From a checkpoint of a small transformer trained on Wikipedia.
Architecture: RMSNorm before each block, rotary positions, no biases in attention or MLP, untied embeddings, capped logits.
Training: a variant of Adam for these matrices, 10175 steps.
Each number is 200 + 40 x the weight over its row's rms, rounded and kept within 0 to 999. Layers, rows and columns count from 0. The size before them is the row's rms in percent of the matrix's.

# down: layer 8 MLP down (transposed), 1024x384, rms 0.0502, rows 740-757, columns 256-383
# gate: layer 8 MLP gate, 1024x384, rms 0.0584, rows 741-758, columns 256-383
# up: layer 8 MLP up, 1024x384, rms 0.0567, rows 741-758, columns 256-383
down740,097,146,179,126,199,258,246,146,265,224,201,211,193,204,209,188,223,197,222,144,206,156,183,252,241,197,252,267,229,167,192,237,169,193,209,132,117,213,144,220,221,157,198,221,184,181,223,203,186,192,176,202,226,157,149,211,168,180,200,184,226,206,180,167,225,185,223,151,248,189,200,169,189,218,199,175,147,258,223,174,219,225,262,223,220,223,212,238,218,216,138,124,194,260,269,208,201,203,190,196,165,263,202,257,190,165,160,156,135,235,224,185,227,179,174,226,120,205,193,174,269,182,254,163,233,213,78,199,199
gate741,104,163,212,197,259,222,158,204,202,164,181,147,142,191,216,235,197,218,143,208,109,149,194,187,112,200,262,193,237,273,152,164,226,176,226,181,258,209,235,164,202,219,160,140,293,199,188,151,186,146,260,259,148,214,161,188,227,91,213,229,300,230,229,244,184,250,260,147,275,186,221,265,179,156,257,212,235,243,205,243,220,289,152,242,208,209,162,234,217,197,188,241,214,214,176,115,201,237,184,175,207,194,182,189,261,244,162,261,214,168,239,196,235,180,154,136,226,183,172,197,220,252,222,156,231,260,240,244,238
up741,100,175,189,234,180,224,215,217,203,164,239,211,199,183,163,229,225,150,222,228,212,148,206,213,163,244,246,240,194,246,149,238,192,198,159,180,246,224,190,188,181,277,225,217,182,212,204,219,241,184,203,242,142,234,157,165,235,124,143,220,187,228,193,194,221,222,150,166,209,255,183,239,119,161,201,202,136,194,145,209,180,301,167,199,164,102,144,207,222,162,134,220,285,186,196,184,249,237,239,100,238,126,281,167,187,193,241,254,192,169,291,187,222,155,147,203,244,249,189,181,208,163,197,161,181,185,196,159,181
down741,102,177,172,316,165,158,183,146,189,171,226,243,134,149,231,157,234,180,274,187,188,197,196,226,219,220,198,182,208,217,215,176,213,213,158,291,282,164,109,301,155,167,226,237,238,194,159,238,184,167,205,180,227,196,182,140,263,202,207,201,167,201,119,185,136,49,164,140,156,222,191,211,205,190,225,272,179,202,251,184,251,183,220,163,236,91,215,192,217,162,220,242,221,150,250,210,201,129,214,190,272,287,212,200,240,245,225,174,219,182,216,194,173,210,200,213,193,216,207,227,164,206,233,201,210,147,158,174,161
gate742,104,199,286,173,134,200,188,255,186,196,164,244,220,263,174,233,229,209,214,140,177,166,251,243,152,206,156,162,194,203,187,178,275,230,191,205,150,147,216,263,192,207,168,205,226,209,250,156,145,221,236,216,228,172,227,280,254,208,131,179,201,247,241,233,214,245,227,181,186,188,168,152,160,199,222,228,287,232,296,131,146,257,172,245,224,212,221,201,186,206,177,182,236,166,209,209,232,261,259,243,229,220,156,210,261,195,157,240,181,177,233,182,210,228,196,161,210,213,235,184,250,280,230,185,249,170,239,244,132
up742,101,186,237,120,222,206,204,204,235,316,219,209,226,256,174,174,233,207,164,170,124,189,167,148,176,268,187,189,208,174,176,224,202,208,192,208,187,132,218,204,184,218,212,181,196,208,162,147,195,176,241,177,199,206,179,223,168,170,223,220,219,208,243,163,220,142,181,193,197,252,142,194,259,256,232,219,197,160,182,253,169,302,201,183,209,217,247,162,225,284,276,151,171,245,280,264,240,115,157,180,231,207,203,263,172,170,169,209,183,202,173,161,214,171,266,254,204,183,231,161,195,165,240,166,196,189,187,277,186
down742,101,156,205,126,215,234,211,270,141,187,230,176,151,207,218,238,228,199,189,277,173,235,198,233,220,181,188,220,192,157,167,177,159,190,169,136,167,206,151,224,193,217,274,233,229,219,145,188,207,217,274,201,201,230,195,245,167,240,145,225,217,200,188,175,184,218,207,191,155,188,190,212,238,191,239,186,190,220,176,213,224,215,207,211,210,239,207,221,198,253,278,208,173,202,285,235,265,185,195,128,175,217,226,258,248,158,185,197,208,194,213,228,205,179,197,198,221,200,186,263,277,148,203,225,247,133,275,197,136
gate743,097,184,234,158,231,229,187,217,202,122,241,230,169,201,211,248,217,193,269,195,248,207,183,170,194,266,175,198,171,223,222,214,183,207,204,189,212,163,208,198,263,226,206,137,253,164,217,259,126,137,179,170,217,119,220,273,239,241,258,243,212,249,202,216,203,190,218,183,210,227,217,198,245,219,292,134,180,215,171,258,147,214,243,177,162,213,192,206,232,221,241,203,203,238,185,216,273,204,201,286,194,176,214,207,249,278,219,192,185,191,226,281,183,214,210,212,296,243,145,163,170,255,207,272,126,234,212,231,224
up743,101,179,280,245,235,194,225,214,204,179,180,171,224,164,292,160,202,154,147,156,217,196,163,250,242,236,176,190,213,173,248,158,262,226,236,195,236,184,178,212,198,189,194,186,160,191,189,196,240,201,237,220,187,228,191,212,247,205,265,99,185,196,130,188,146,189,138,251,205,180,153,175,243,178,212,212,202,269,163,160,238,191,192,227,240,229,221,235,164,226,245,224,249,200,199,282,163,150,177,196,101,175,248,242,162,168,213,150,298,222,254,202,246,216,187,237,243,201,121,281,180,287,204,155,171,225,213,202,249
down743,100,189,186,189,249,150,233,218,157,183,209,172,145,271,111,176,172,169,152,183,198,212,176,222,230,209,186,152,146,201,211,223,193,132,229,243,135,150,143,212,233,223,210,162,179,183,166,218,189,254,219,114,198,192,192,208,164,259,191,191,226,141,143,114,241,123,241,223,220,223,293,209,126,240,153,232,171,193,204,245,214,185,168,168,213,219,245,260,317,150,197,183,137,156,202,203,179,223,219,183,327,210,204,143,233,195,223,210,288,213,125,216,230,220,231,229,196,172,205,302,189,187,225,241,209,232,68,224,166
gate744,099,186,238,224,154,154,162,300,141,217,186,212,245,199,152,132,199,173,178,154,164,227,224,232,167,216,259,241,251,241,216,189,152,191,130,154,163,204,234,126,195,201,163,142,183,217,188,182,211,234,160,181,183,183,221,218,183,170,177,256,197,173,154,177,181,255,197,120,214,225,231,165,183,229,151,242,172,192,140,275,200,254,264,244,126,236,188,252,164,256,180,172,193,237,100,238,211,199,111,186,121,217,291,232,190,228,296,265,286,189,118,197,250,196,173,174,190,225,207,204,175,164,120,275,145,287,219,119,218
up744,104,223,116,232,241,218,205,215,134,186,194,109,239,232,193,210,247,198,220,215,165,168,232,275,185,218,165,219,190,168,178,211,189,206,238,171,181,254,243,105,172,220,215,250,186,189,199,132,251,156,229,188,217,230,227,196,260,216,86,164,293,167,141,212,230,242,212,249,200,187,149,186,229,197,225,208,182,202,214,185,163,217,205,216,166,222,131,267,183,256,243,216,170,229,185,202,242,142,259,276,177,168,252,174,155,242,205,254,216,231,220,222,215,187,189,117,188,166,167,211,224,157,202,196,257,146,233,293,199
down744,100,215,172,180,142,280,180,177,185,89,216,226,217,202,155,190,208,201,242,253,259,231,250,174,151,214,232,233,198,291,193,218,192,189,202,145,136,250,189,175,221,157,187,212,192,150,184,170,214,244,173,256,215,215,171,239,178,171,132,261,195,203,258,212,209,129,149,237,192,202,283,223,240,230,119,214,226,210,153,254,312,216,209,233,203,180,218,223,249,242,224,196,251,168,183,227,260,195,198,137,173,206,285,221,230,225,221,300,246,277,277,220,257,253,207,181,191,193,184,166,176,196,235,233,193,294,320,182,173
gate745,102,181,144,189,222,201,224,159,172,181,130,245,182,204,196,230,171,119,184,193,224,169,212,134,151,219,201,218,152,188,160,190,229,283,203,216,261,242,183,161,195,141,228,268,191,212,231,213,184,204,204,134,215,210,198,158,200,241,237,160,150,191,197,229,174,186,218,203,158,152,247,236,218,275,218,202,238,196,268,209,171,236,177,192,188,201,189,224,268,209,200,238,120,194,156,175,179,199,182,234,187,196,232,219,281,181,250,187,227,158,265,240,144,176,116,189,143,204,230,127,105,302,185,205,207,176,212,245,227
up745,100,146,217,200,196,224,149,159,235,138,207,233,259,198,178,260,183,161,204,180,237,173,171,119,187,189,190,211,168,229,104,226,169,244,180,259,173,218,217,119,152,212,184,223,265,187,266,159,184,179,201,176,198,268,121,149,152,167,163,167,95,76,242,220,154,263,198,197,170,169,154,165,162,203,186,165,287,145,293,240,170,264,236,210,165,201,169,206,189,158,179,290,173,227,201,181,199,178,220,278,184,176,143,185,237,169,219,212,249,205,236,220,224,248,162,198,163,213,215,221,202,205,196,194,345,159,194,195,170
down745,099,188,237,209,183,186,222,201,166,127,227,258,211,224,209,230,123,228,209,233,169,251,160,194,165,273,220,186,187,219,247,262,216,161,256,220,236,269,225,196,196,158,155,253,155,205,215,171,224,159,191,221,224,208,259,208,197,217,246,237,236,182,153,207,211,128,200,146,184,189,251,198,158,165,255,231,239,209,219,257,207,197,187,204,210,179,157,255,218,147,180,284,94,165,230,204,230,235,220,217,211,174,201,168,221,228,193,189,218,146,142,177,186,127,210,228,128,197,243,226,245,193,278,142,167,218,314,172,202
gate746,104,230,178,189,242,187,237,154,229,202,160,192,146,197,184,190,143,157,171,159,210,312,147,254,210,274,252,240,174,133,197,117,242,169,253,173,235,183,218,291,244,162,177,158,187,248,222,234,153,177,228,198,105,218,177,142,170,173,181,235,201,198,224,227,230,175,185,242,200,275,159,219,151,224,189,194,231,172,180,243,213,264,174,232,256,248,271,173,171,273,134,216,111,212,190,200,196,226,153,109,217,242,307,203,213,258,176,207,230,150,291,138,134,225,167,233,207,199,149,159,86,186,154,132,140,206,233,215,284
up746,109,150,271,190,212,204,217,150,154,208,218,194,260,247,266,163,244,251,207,181,227,204,237,220,212,211,211,172,228,227,163,155,176,216,187,179,201,193,229,183,135,188,262,178,158,180,224,265,146,188,191,175,170,173,236,225,273,233,208,239,207,241,350,245,191,188,178,220,252,254,247,203,249,172,212,149,241,252,151,230,141,213,202,179,150,217,182,174,197,253,209,173,216,216,121,200,190,179,252,194,186,193,186,186,227,191,188,161,178,195,237,220,181,231,228,241,157,240,261,223,301,215,200,212,225,280,214,210,188
down746,109,164,198,108,219,219,129,134,224,200,167,158,221,205,239,220,223,161,219,219,171,254,140,196,232,255,241,216,194,273,169,169,180,234,188,205,166,148,221,229,201,159,211,267,182,168,155,206,196,226,182,226,211,159,175,193,227,259,233,214,183,200,203,181,273,174,199,213,216,248,258,122,241,143,191,211,170,189,154,169,251,167,112,200,263,184,222,185,226,203,206,153,156,201,182,98,231,177,151,104,143,164,192,154,191,216,211,196,213,150,177,168,134,179,237,197,173,180,226,263,240,193,200,260,217,167,302,168,157
gate747,102,195,205,256,151,211,181,227,175,133,174,103,187,249,213,175,282,222,185,229,180,129,179,240,104,128,194,117,153,210,169,222,173,217,103,223,211,196,245,218,209,166,212,214,235,230,168,145,204,242,201,144,220,232,165,200,224,222,141,194,225,282,215,139,184,227,170,176,256,190,262,217,163,220,207,190,178,208,248,198,210,268,191,245,196,174,251,192,227,167,234,277,256,197,186,270,228,243,185,219,184,243,180,270,188,259,203,175,120,218,267,271,167,184,233,193,110,245,215,201,168,181,201,183,199,241,227,178,201
up747,101,204,180,163,199,169,249,175,231,139,200,255,226,295,166,201,176,254,177,193,249,174,239,197,184,232,272,182,243,155,191,210,165,220,244,202,173,284,183,177,198,254,180,194,220,212,188,182,186,194,157,239,248,234,213,137,237,266,193,190,228,188,236,156,180,224,276,208,131,209,222,211,200,194,149,173,188,191,174,161,171,164,177,153,134,179,162,238,170,225,100,180,194,210,188,132,170,161,173,196,200,171,176,191,247,255,213,232,218,226,198,225,249,229,194,192,263,144,230,244,155,260,247,218,231,80,205,210,157
down747,103,245,283,272,149,280,182,247,178,166,214,211,171,203,199,200,162,219,181,176,212,203,211,208,196,189,227,182,143,233,196,228,164,180,214,172,238,182,251,204,201,244,258,180,180,195,178,194,199,129,184,197,121,244,176,186,203,163,152,223,172,238,226,192,149,155,139,140,152,194,240,198,200,198,173,158,255,197,253,241,194,243,183,232,161,181,203,214,195,157,188,241,221,168,211,282,231,220,245,231,211,203,215,171,212,156,238,241,161,176,266,228,174,191,122,175,204,175,166,203,117,253,187,175,194,269,231,196,158
gate748,098,221,199,182,251,185,190,232,191,200,198,141,215,236,170,213,150,182,148,285,209,221,225,185,82,229,147,183,233,130,263,189,184,204,215,100,193,264,194,230,203,140,159,218,214,203,201,186,145,184,240,206,177,219,215,249,255,187,276,212,171,200,195,132,229,140,153,153,245,184,246,209,209,298,266,269,185,201,166,267,187,242,149,192,227,245,173,280,166,177,191,244,241,168,129,296,208,212,176,197,202,218,187,200,238,204,180,209,169,225,144,199,277,284,191,140,223,159,133,207,185,182,223,142,220,210,222,260,170
up748,100,270,115,252,128,219,170,165,242,271,165,183,227,197,187,152,165,169,182,191,206,188,170,178,142,161,227,180,207,183,159,185,228,110,145,217,202,247,218,185,249,148,193,225,220,176,191,183,238,149,257,148,234,261,135,150,212,194,222,252,187,208,209,200,315,178,290,255,213,154,206,196,228,254,204,166,175,172,208,236,225,275,271,152,262,236,190,201,259,266,174,130,155,218,224,251,209,156,233,268,234,251,248,138,260,198,87,155,217,144,288,166,182,214,152,173,200,250,174,111,174,142,193,122,226,165,219,192,158
down748,099,202,182,261,234,232,248,194,208,159,227,231,178,138,188,150,194,179,201,200,209,226,160,236,294,229,168,211,177,200,184,236,262,215,180,240,183,188,245,200,192,278,167,226,228,247,295,243,254,152,155,263,248,194,239,171,176,219,88,216,311,193,149,185,240,254,229,173,203,226,215,220,145,176,179,161,231,282,139,126,184,145,209,224,193,230,209,160,210,208,224,236,201,243,240,172,206,243,174,187,235,238,167,178,217,124,233,199,188,212,172,216,170,142,188,245,192,165,238,265,177,170,307,317,155,204,74,217,176
gate749,098,182,206,213,158,217,186,188,158,179,212,277,157,239,170,232,156,130,154,264,200,171,157,205,196,279,240,186,222,250,179,162,196,217,196,229,265,242,178,215,189,215,259,180,166,225,192,151,184,140,222,267,179,261,151,175,177,165,263,233,193,192,188,246,189,215,132,147,171,146,233,176,272,216,153,217,171,256,207,169,171,197,209,163,131,233,193,198,236,210,231,232,241,260,207,218,283,250,213,221,203,260,246,187,160,317,245,166,141,193,162,200,217,217,254,194,132,212,161,206,238,196,224,147,193,249,221,248,216
up749,094,198,237,160,248,210,136,244,161,161,212,197,154,187,119,165,206,242,218,169,194,194,217,181,157,244,227,180,162,260,204,188,214,167,188,176,271,174,159,121,202,381,228,223,136,184,187,242,184,220,102,226,176,186,214,208,162,152,148,225,215,185,187,207,199,217,170,171,140,222,188,276,170,255,196,227,283,229,142,250,172,228,277,207,229,193,189,195,249,177,213,201,206,206,198,198,199,268,152,288,180,202,189,202,203,194,149,176,185,152,277,250,224,252,130,179,177,204,251,205,231,173,245,255,191,194,197,167,166
down749,095,240,97,146,133,182,223,203,182,188,220,180,170,188,212,149,160,103,271,235,206,235,187,157,214,317,172,214,173,210,183,298,250,175,185,209,230,152,200,161,175,184,241,172,191,179,124,204,198,166,230,195,209,156,249,103,211,258,204,203,201,191,209,178,196,192,157,227,171,239,135,274,203,248,125,143,223,210,183,145,176,138,220,195,196,305,256,239,226,231,192,202,188,235,233,164,146,203,183,193,290,203,237,179,145,151,171,257,225,168,215,174,171,160,260,149,191,151,130,233,215,190,324,136,254,190,135,251,188
gate750,099,204,154,189,246,198,222,175,233,185,174,228,189,250,221,212,217,199,205,239,191,252,98,185,185,216,227,199,239,283,105,274,189,241,153,180,160,171,174,141,201,166,210,227,306,157,191,187,212,228,196,231,183,153,66,147,225,242,215,211,197,169,181,214,219,94,211,155,186,218,163,220,193,207,229,148,197,219,186,303,258,267,174,220,174,239,147,189,162,190,226,237,213,235,176,152,163,149,129,141,243,199,231,182,191,301,106,175,254,175,191,189,190,244,183,267,212,166,198,180,234,206,171,179,208,213,240,230,249
up750,103,145,217,172,179,149,216,161,168,221,192,181,148,209,198,232,216,188,184,236,168,195,218,246,200,184,227,139,114,142,188,208,171,261,187,228,217,204,131,122,253,277,158,159,211,149,124,133,198,128,173,173,157,190,154,195,280,128,152,190,289,186,122,256,195,270,234,177,233,273,225,202,156,215,244,202,151,194,238,178,213,162,168,224,123,182,158,194,172,198,200,209,160,209,220,183,153,176,128,211,229,168,176,227,211,181,164,149,166,221,254,173,230,175,290,162,234,170,118,242,204,170,196,150,214,175,205,236,149
down750,103,167,207,262,204,168,202,195,164,265,190,186,207,255,122,177,184,278,246,234,245,116,162,206,151,184,198,190,237,218,235,147,174,245,208,120,226,171,205,232,195,177,168,130,128,173,216,197,220,170,125,191,214,177,111,180,222,136,209,187,189,148,127,134,261,249,205,224,202,129,227,290,100,196,148,219,280,138,175,203,186,165,148,269,174,219,139,154,211,300,178,255,158,152,154,169,173,207,194,168,177,171,262,212,174,250,202,230,287,198,202,209,238,231,234,163,157,210,221,187,182,137,180,191,155,180,249,189,235
gate751,098,259,231,232,171,209,237,241,248,171,193,226,253,197,187,145,251,196,164,219,292,260,200,285,180,174,218,179,275,218,279,242,201,182,99,150,158,224,135,136,181,223,98,128,197,186,204,174,209,161,229,241,157,173,240,189,198,129,186,192,209,269,103,194,248,128,134,243,206,192,202,138,241,163,230,219,182,243,161,235,263,220,171,197,180,176,190,176,238,195,245,234,145,170,141,179,108,196,241,161,88,178,269,187,191,193,144,172,240,197,179,240,254,233,233,178,144,214,155,154,260,204,187,233,130,179,211,173,231
up751,100,180,192,259,158,158,219,145,172,223,202,208,131,227,131,196,137,209,161,177,202,192,162,245,193,172,258,198,158,154,277,172,142,168,185,265,139,125,244,191,199,216,168,233,216,209,151,266,146,187,195,130,238,192,246,250,213,196,221,214,183,208,237,180,221,159,153,276,225,193,229,311,156,236,189,188,171,134,261,179,146,236,180,210,216,268,188,181,207,244,150,164,183,207,206,140,260,150,144,203,199,235,227,263,175,187,230,178,223,165,207,155,162,175,229,257,229,236,197,170,220,159,145,196,181,208,202,274,247
down751,100,234,278,170,228,157,251,184,169,289,204,257,213,244,238,161,211,197,179,225,123,195,225,183,248,70,153,98,273,192,150,181,218,263,129,213,163,125,195,251,277,194,189,181,258,192,257,217,218,245,238,188,196,157,202,201,216,183,222,240,182,296,149,206,191,205,197,163,198,177,256,173,212,212,157,223,202,218,161,263,148,190,231,250,181,147,197,190,174,245,220,264,150,281,256,165,230,217,286,202,135,183,91,240,215,235,232,174,217,294,157,162,225,135,200,250,174,96,95,127,261,188,232,198,148,202,196,207,222
gate752,099,244,155,208,264,179,239,191,217,144,184,225,144,177,182,152,175,135,160,212,213,209,202,223,147,229,152,243,189,208,245,174,218,211,165,232,185,196,236,250,301,98,204,165,210,262,206,166,160,195,187,242,290,227,252,185,187,228,225,249,245,161,229,196,166,190,152,203,199,175,210,198,186,204,60,213,245,202,149,277,205,133,155,168,201,190,225,230,204,247,139,233,168,279,212,212,183,207,219,142,121,222,177,176,194,197,191,238,144,174,206,205,211,110,179,189,235,213,179,176,165,206,224,126,226,160,253,210,234
up752,099,222,102,135,167,170,212,222,188,152,151,177,227,165,192,204,232,240,153,300,172,183,224,194,168,231,182,264,177,100,206,142,106,163,160,224,142,185,183,191,158,143,180,177,220,180,204,156,211,246,229,174,158,156,204,197,121,240,235,223,149,181,273,169,153,194,141,152,234,192,166,211,161,227,198,150,140,171,220,248,193,149,113,197,180,172,188,183,226,196,234,179,266,227,209,135,185,206,157,194,145,195,144,312,207,146,223,187,134,145,183,235,222,185,161,242,194,289,142,164,220,153,143,172,157,176,186,233,234
down752,101,213,210,141,224,188,173,215,159,161,191,231,147,110,200,160,210,136,153,210,185,224,211,174,194,168,177,106,180,163,206,182,142,151,167,126,190,207,214,229,200,247,183,217,200,200,196,225,225,228,176,183,145,251,178,237,141,254,209,231,196,200,238,210,200,252,168,236,229,119,225,165,251,144,179,205,192,163,191,230,225,178,218,253,228,173,157,126,220,185,195,260,183,244,215,229,171,174,115,204,192,289,153,182,227,193,226,181,140,183,233,230,190,153,262,209,155,231,175,185,245,146,117,130,180,147,98,198,203
gate753,095,182,242,213,214,191,157,186,175,205,256,213,277,175,237,163,201,229,212,174,184,225,165,287,197,216,185,161,221,254,182,287,238,235,171,134,199,188,223,145,222,234,158,185,273,164,214,228,201,219,223,203,190,190,180,150,236,193,186,235,219,239,112,195,223,138,261,177,210,202,183,189,171,314,207,114,188,198,248,145,162,254,219,219,211,199,131,210,198,158,127,210,151,193,268,124,213,194,243,260,145,198,272,191,111,219,193,165,293,185,220,218,221,152,202,203,211,224,233,140,190,134,284,213,189,212,206,166,248
up753,101,234,237,149,183,248,168,212,221,220,188,106,206,207,159,200,158,167,218,246,235,244,174,222,201,255,164,199,239,200,251,187,149,157,218,246,151,235,235,224,132,215,182,207,214,211,216,156,177,168,148,247,198,202,205,168,173,142,153,212,157,212,119,233,236,224,230,195,167,203,195,127,110,186,198,190,235,229,210,194,208,178,302,232,237,248,236,201,151,160,252,162,192,187,273,237,219,207,202,146,159,185,253,264,144,171,109,267,196,147,168,209,74,195,202,222,138,201,238,179,169,146,220,222,170,232,201,178,190
down753,099,188,229,223,216,150,181,224,200,236,195,267,181,198,307,194,157,268,223,205,141,210,257,190,155,204,126,201,159,223,248,209,302,282,175,147,213,181,92,213,209,181,203,211,209,179,281,216,225,176,154,242,272,216,148,168,253,261,240,239,220,264,203,226,159,225,232,150,202,201,230,207,181,267,145,221,187,239,207,181,142,199,213,172,210,155,156,207,186,199,144,241,202,198,216,184,186,171,174,224,148,201,175,200,252,192,264,118,215,295,163,173,167,223,188,164,191,200,153,229,170,211,206,214,204,222,166,230,159
gate754,102,186,146,222,248,143,203,170,173,194,135,278,224,250,191,192,135,202,258,216,160,275,223,233,174,156,193,286,277,199,100,234,152,177,238,212,208,159,145,216,250,177,141,174,249,159,275,137,219,224,266,227,199,169,215,189,192,151,245,275,264,223,259,206,197,82,195,136,140,163,232,198,206,266,253,164,199,245,234,245,181,197,173,176,242,229,269,177,203,235,192,227,145,251,209,257,280,192,220,188,208,162,214,136,144,219,241,157,184,228,153,199,251,189,224,198,205,240,159,185,150,172,143,171,225,225,216,160,152
up754,107,190,233,135,144,231,216,166,261,182,166,225,92,188,247,171,187,199,251,145,291,200,248,195,172,204,291,208,145,144,166,159,152,234,217,201,258,213,203,266,192,188,272,230,205,196,178,196,142,147,175,163,199,191,213,241,199,279,160,176,212,212,218,241,172,211,258,123,157,169,142,214,209,168,223,154,190,224,207,127,250,225,162,185,205,240,223,139,182,234,116,161,157,178,158,206,142,195,157,209,217,238,186,260,203,195,228,217,165,207,218,166,112,224,248,189,192,187,198,238,173,136,117,192,224,249,210,264,248
down754,104,153,236,173,173,234,281,153,210,253,183,212,173,196,161,194,178,233,212,268,219,92,226,173,221,164,173,261,193,198,109,184,172,205,230,248,208,166,277,186,184,271,215,263,222,221,221,206,187,203,200,189,172,269,142,270,215,161,190,294,194,213,207,183,301,250,217,100,239,169,86,186,254,136,114,178,248,213,241,209,232,172,197,190,153,293,179,145,217,176,202,156,214,213,181,140,197,206,172,279,164,202,176,249,214,234,220,232,244,198,222,152,197,267,178,126,179,283,252,251,161,206,196,180,173,178,178,264,263
gate755,101,246,232,257,225,234,165,306,203,181,218,147,155,150,101,179,245,225,233,190,252,234,234,187,177,207,134,195,210,248,268,197,205,208,231,221,227,257,226,183,168,185,146,170,218,217,166,236,143,271,266,254,260,251,262,192,161,225,203,223,270,261,251,231,219,161,224,177,160,170,249,136,218,163,134,233,170,214,171,151,202,150,116,174,180,188,202,230,161,158,236,187,221,106,182,227,236,244,237,169,173,163,167,200,152,161,179,263,145,240,183,167,186,165,207,141,219,198,186,231,225,205,180,204,234,225,228,162,276
up755,098,237,261,192,165,199,173,224,293,229,142,168,131,225,198,262,240,219,224,204,208,211,206,229,245,281,244,187,206,164,217,182,79,189,199,177,178,156,279,210,216,202,235,171,225,287,148,186,223,155,209,235,142,149,187,191,124,184,133,215,246,230,327,235,192,261,198,249,193,214,221,208,217,149,205,206,147,193,212,215,271,239,167,122,237,272,236,214,183,188,206,193,139,191,176,186,177,225,284,214,144,157,171,247,227,230,191,181,236,213,241,223,202,154,176,202,193,151,176,195,141,190,246,85,269,224,213,237,208
down755,099,227,250,237,181,228,207,199,240,174,217,135,233,278,183,172,239,274,125,222,212,182,279,188,213,167,219,217,209,158,242,177,134,215,249,233,269,238,209,261,152,273,179,215,279,229,147,205,276,178,200,226,213,197,214,287,199,202,206,213,222,201,226,222,211,265,188,224,185,207,205,236,175,174,210,236,205,181,245,233,143,216,241,322,191,190,231,225,160,175,191,227,218,76,174,179,141,254,187,187,175,146,190,188,152,151,265,177,233,207,197,201,210,211,86,263,208,164,179,188,271,234,221,123,240,206,217,219,89
gate756,098,132,232,158,175,244,217,235,178,172,119,203,138,204,249,171,196,176,231,249,230,252,255,137,207,225,201,220,290,215,181,153,252,227,188,177,193,219,118,226,228,134,220,126,221,177,166,235,210,171,213,212,175,186,84,191,240,176,210,174,206,274,228,218,179,186,229,171,146,304,252,198,155,257,233,236,180,116,147,184,139,235,202,228,180,206,187,236,145,213,153,249,179,293,197,257,210,171,170,158,217,153,224,163,146,209,153,175,204,164,235,154,172,211,182,235,237,222,165,144,259,195,210,150,261,289,230,197,243
up756,099,280,226,130,171,169,214,175,210,194,256,218,172,208,246,135,177,168,178,178,175,124,149,206,128,169,236,174,192,145,254,180,198,204,236,166,170,149,187,200,231,170,188,299,159,270,153,232,115,262,180,205,184,114,205,228,165,220,125,96,194,222,235,167,197,243,234,190,177,157,192,274,189,204,111,235,168,159,188,241,203,213,192,199,200,207,211,120,239,227,200,157,152,191,244,207,261,230,205,196,183,182,138,265,177,257,240,222,213,154,217,228,146,222,245,172,198,247,256,267,138,255,126,214,199,213,221,219,201
down756,100,210,142,166,228,202,249,171,183,210,204,83,182,176,190,268,133,150,144,227,144,191,238,270,218,212,120,175,240,173,136,231,220,240,236,193,172,313,133,177,117,233,185,214,243,261,249,166,215,179,161,204,201,209,105,151,244,238,208,229,239,175,215,207,221,203,171,193,255,187,284,222,197,300,179,247,192,248,183,240,201,257,180,211,266,156,246,288,153,165,177,202,205,178,224,166,156,251,132,254,189,149,174,149,263,173,197,175,241,244,248,183,211,212,179,217,240,148,234,229,188,250,183,298,213,262,189,173,255
gate757,100,188,160,203,147,214,168,266,167,145,194,218,225,251,236,175,280,219,234,261,166,220,178,242,213,246,167,249,224,149,262,191,221,276,251,177,172,206,189,194,195,165,229,182,227,278,162,184,235,284,221,248,112,183,187,255,170,117,158,177,213,200,200,205,197,251,213,211,216,201,206,109,140,258,169,203,170,133,223,221,187,208,151,184,203,210,214,230,227,189,213,239,157,277,217,202,225,265,208,135,231,226,251,207,129,190,208,234,207,210,272,152,164,149,223,178,193,190,237,132,160,225,207,203,275,171,225,217,194
up757,099,223,162,157,118,201,243,207,232,153,97,189,213,158,227,206,186,144,173,182,115,276,145,105,202,241,197,207,226,175,208,149,172,230,169,174,207,149,181,178,191,226,170,216,310,242,189,183,218,168,184,205,216,121,249,232,155,163,202,205,204,265,195,196,224,249,240,178,198,157,173,209,152,210,199,168,156,179,115,193,217,222,220,143,249,157,185,221,158,181,228,156,188,197,169,235,195,154,275,184,244,235,194,238,161,165,183,147,259,183,219,138,205,180,204,129,220,183,182,225,173,162,184,201,204,192,197,236,206
down757,098,246,208,233,188,204,193,220,194,183,186,209,172,203,134,184,171,176,154,139,114,161,129,167,239,247,216,198,156,218,218,252,194,187,253,157,224,166,119,198,130,229,187,230,236,141,239,135,165,224,182,172,207,250,218,197,276,162,103,256,141,218,230,243,209,166,198,166,100,122,227,262,171,159,257,254,189,226,210,207,130,217,194,188,249,263,207,187,232,164,203,226,189,223,225,288,242,185,197,205,173,211,227,168,206,176,260,253,199,256,147,210,195,174,242,249,243,216,190,218,243,188,160,215,156,215,132,175,215
gate758,094,156,206,189,203,177,227,194,153,222,222,228,232,213,165,251,243,222,173,311,96,215,256,194,158,249,226,192,201,251,223,242,257,247,262,145,275,156,180,218,280,206,229,188,121,201,188,133,209,176,214,229,80,182,207,266,246,189,248,179,195,236,284,187,188,161,122,138,196,129,166,170,240,208,173,196,222,229,198,232,194,199,219,200,149,156,157,150,230,240,207,220,138,201,180,175,214,163,139,163,215,215,213,214,212,211,222,227,132,277,157,183,159,182,130,190,217,151,240,267,241,131,173,124,125,197,207,187,208
up758,101,154,182,231,178,152,206,191,167,198,147,226,226,213,220,154,131,222,127,222,142,168,227,214,151,273,228,232,238,242,220,202,244,170,303,170,197,240,220,243,201,211,198,187,175,175,190,188,190,146,216,179,204,251,195,237,206,199,192,161,139,187,175,213,231,242,181,198,214,148,207,142,156,203,188,204,221,242,198,221,199,151,198,168,206,218,243,146,169,221,285,200,243,217,221,297,235,167,169,154,225,152,221,222,273,206,158,181,195,131,291,217,113,280,244,236,185,91,202,193,211,229,195,212,161,243,186,189,214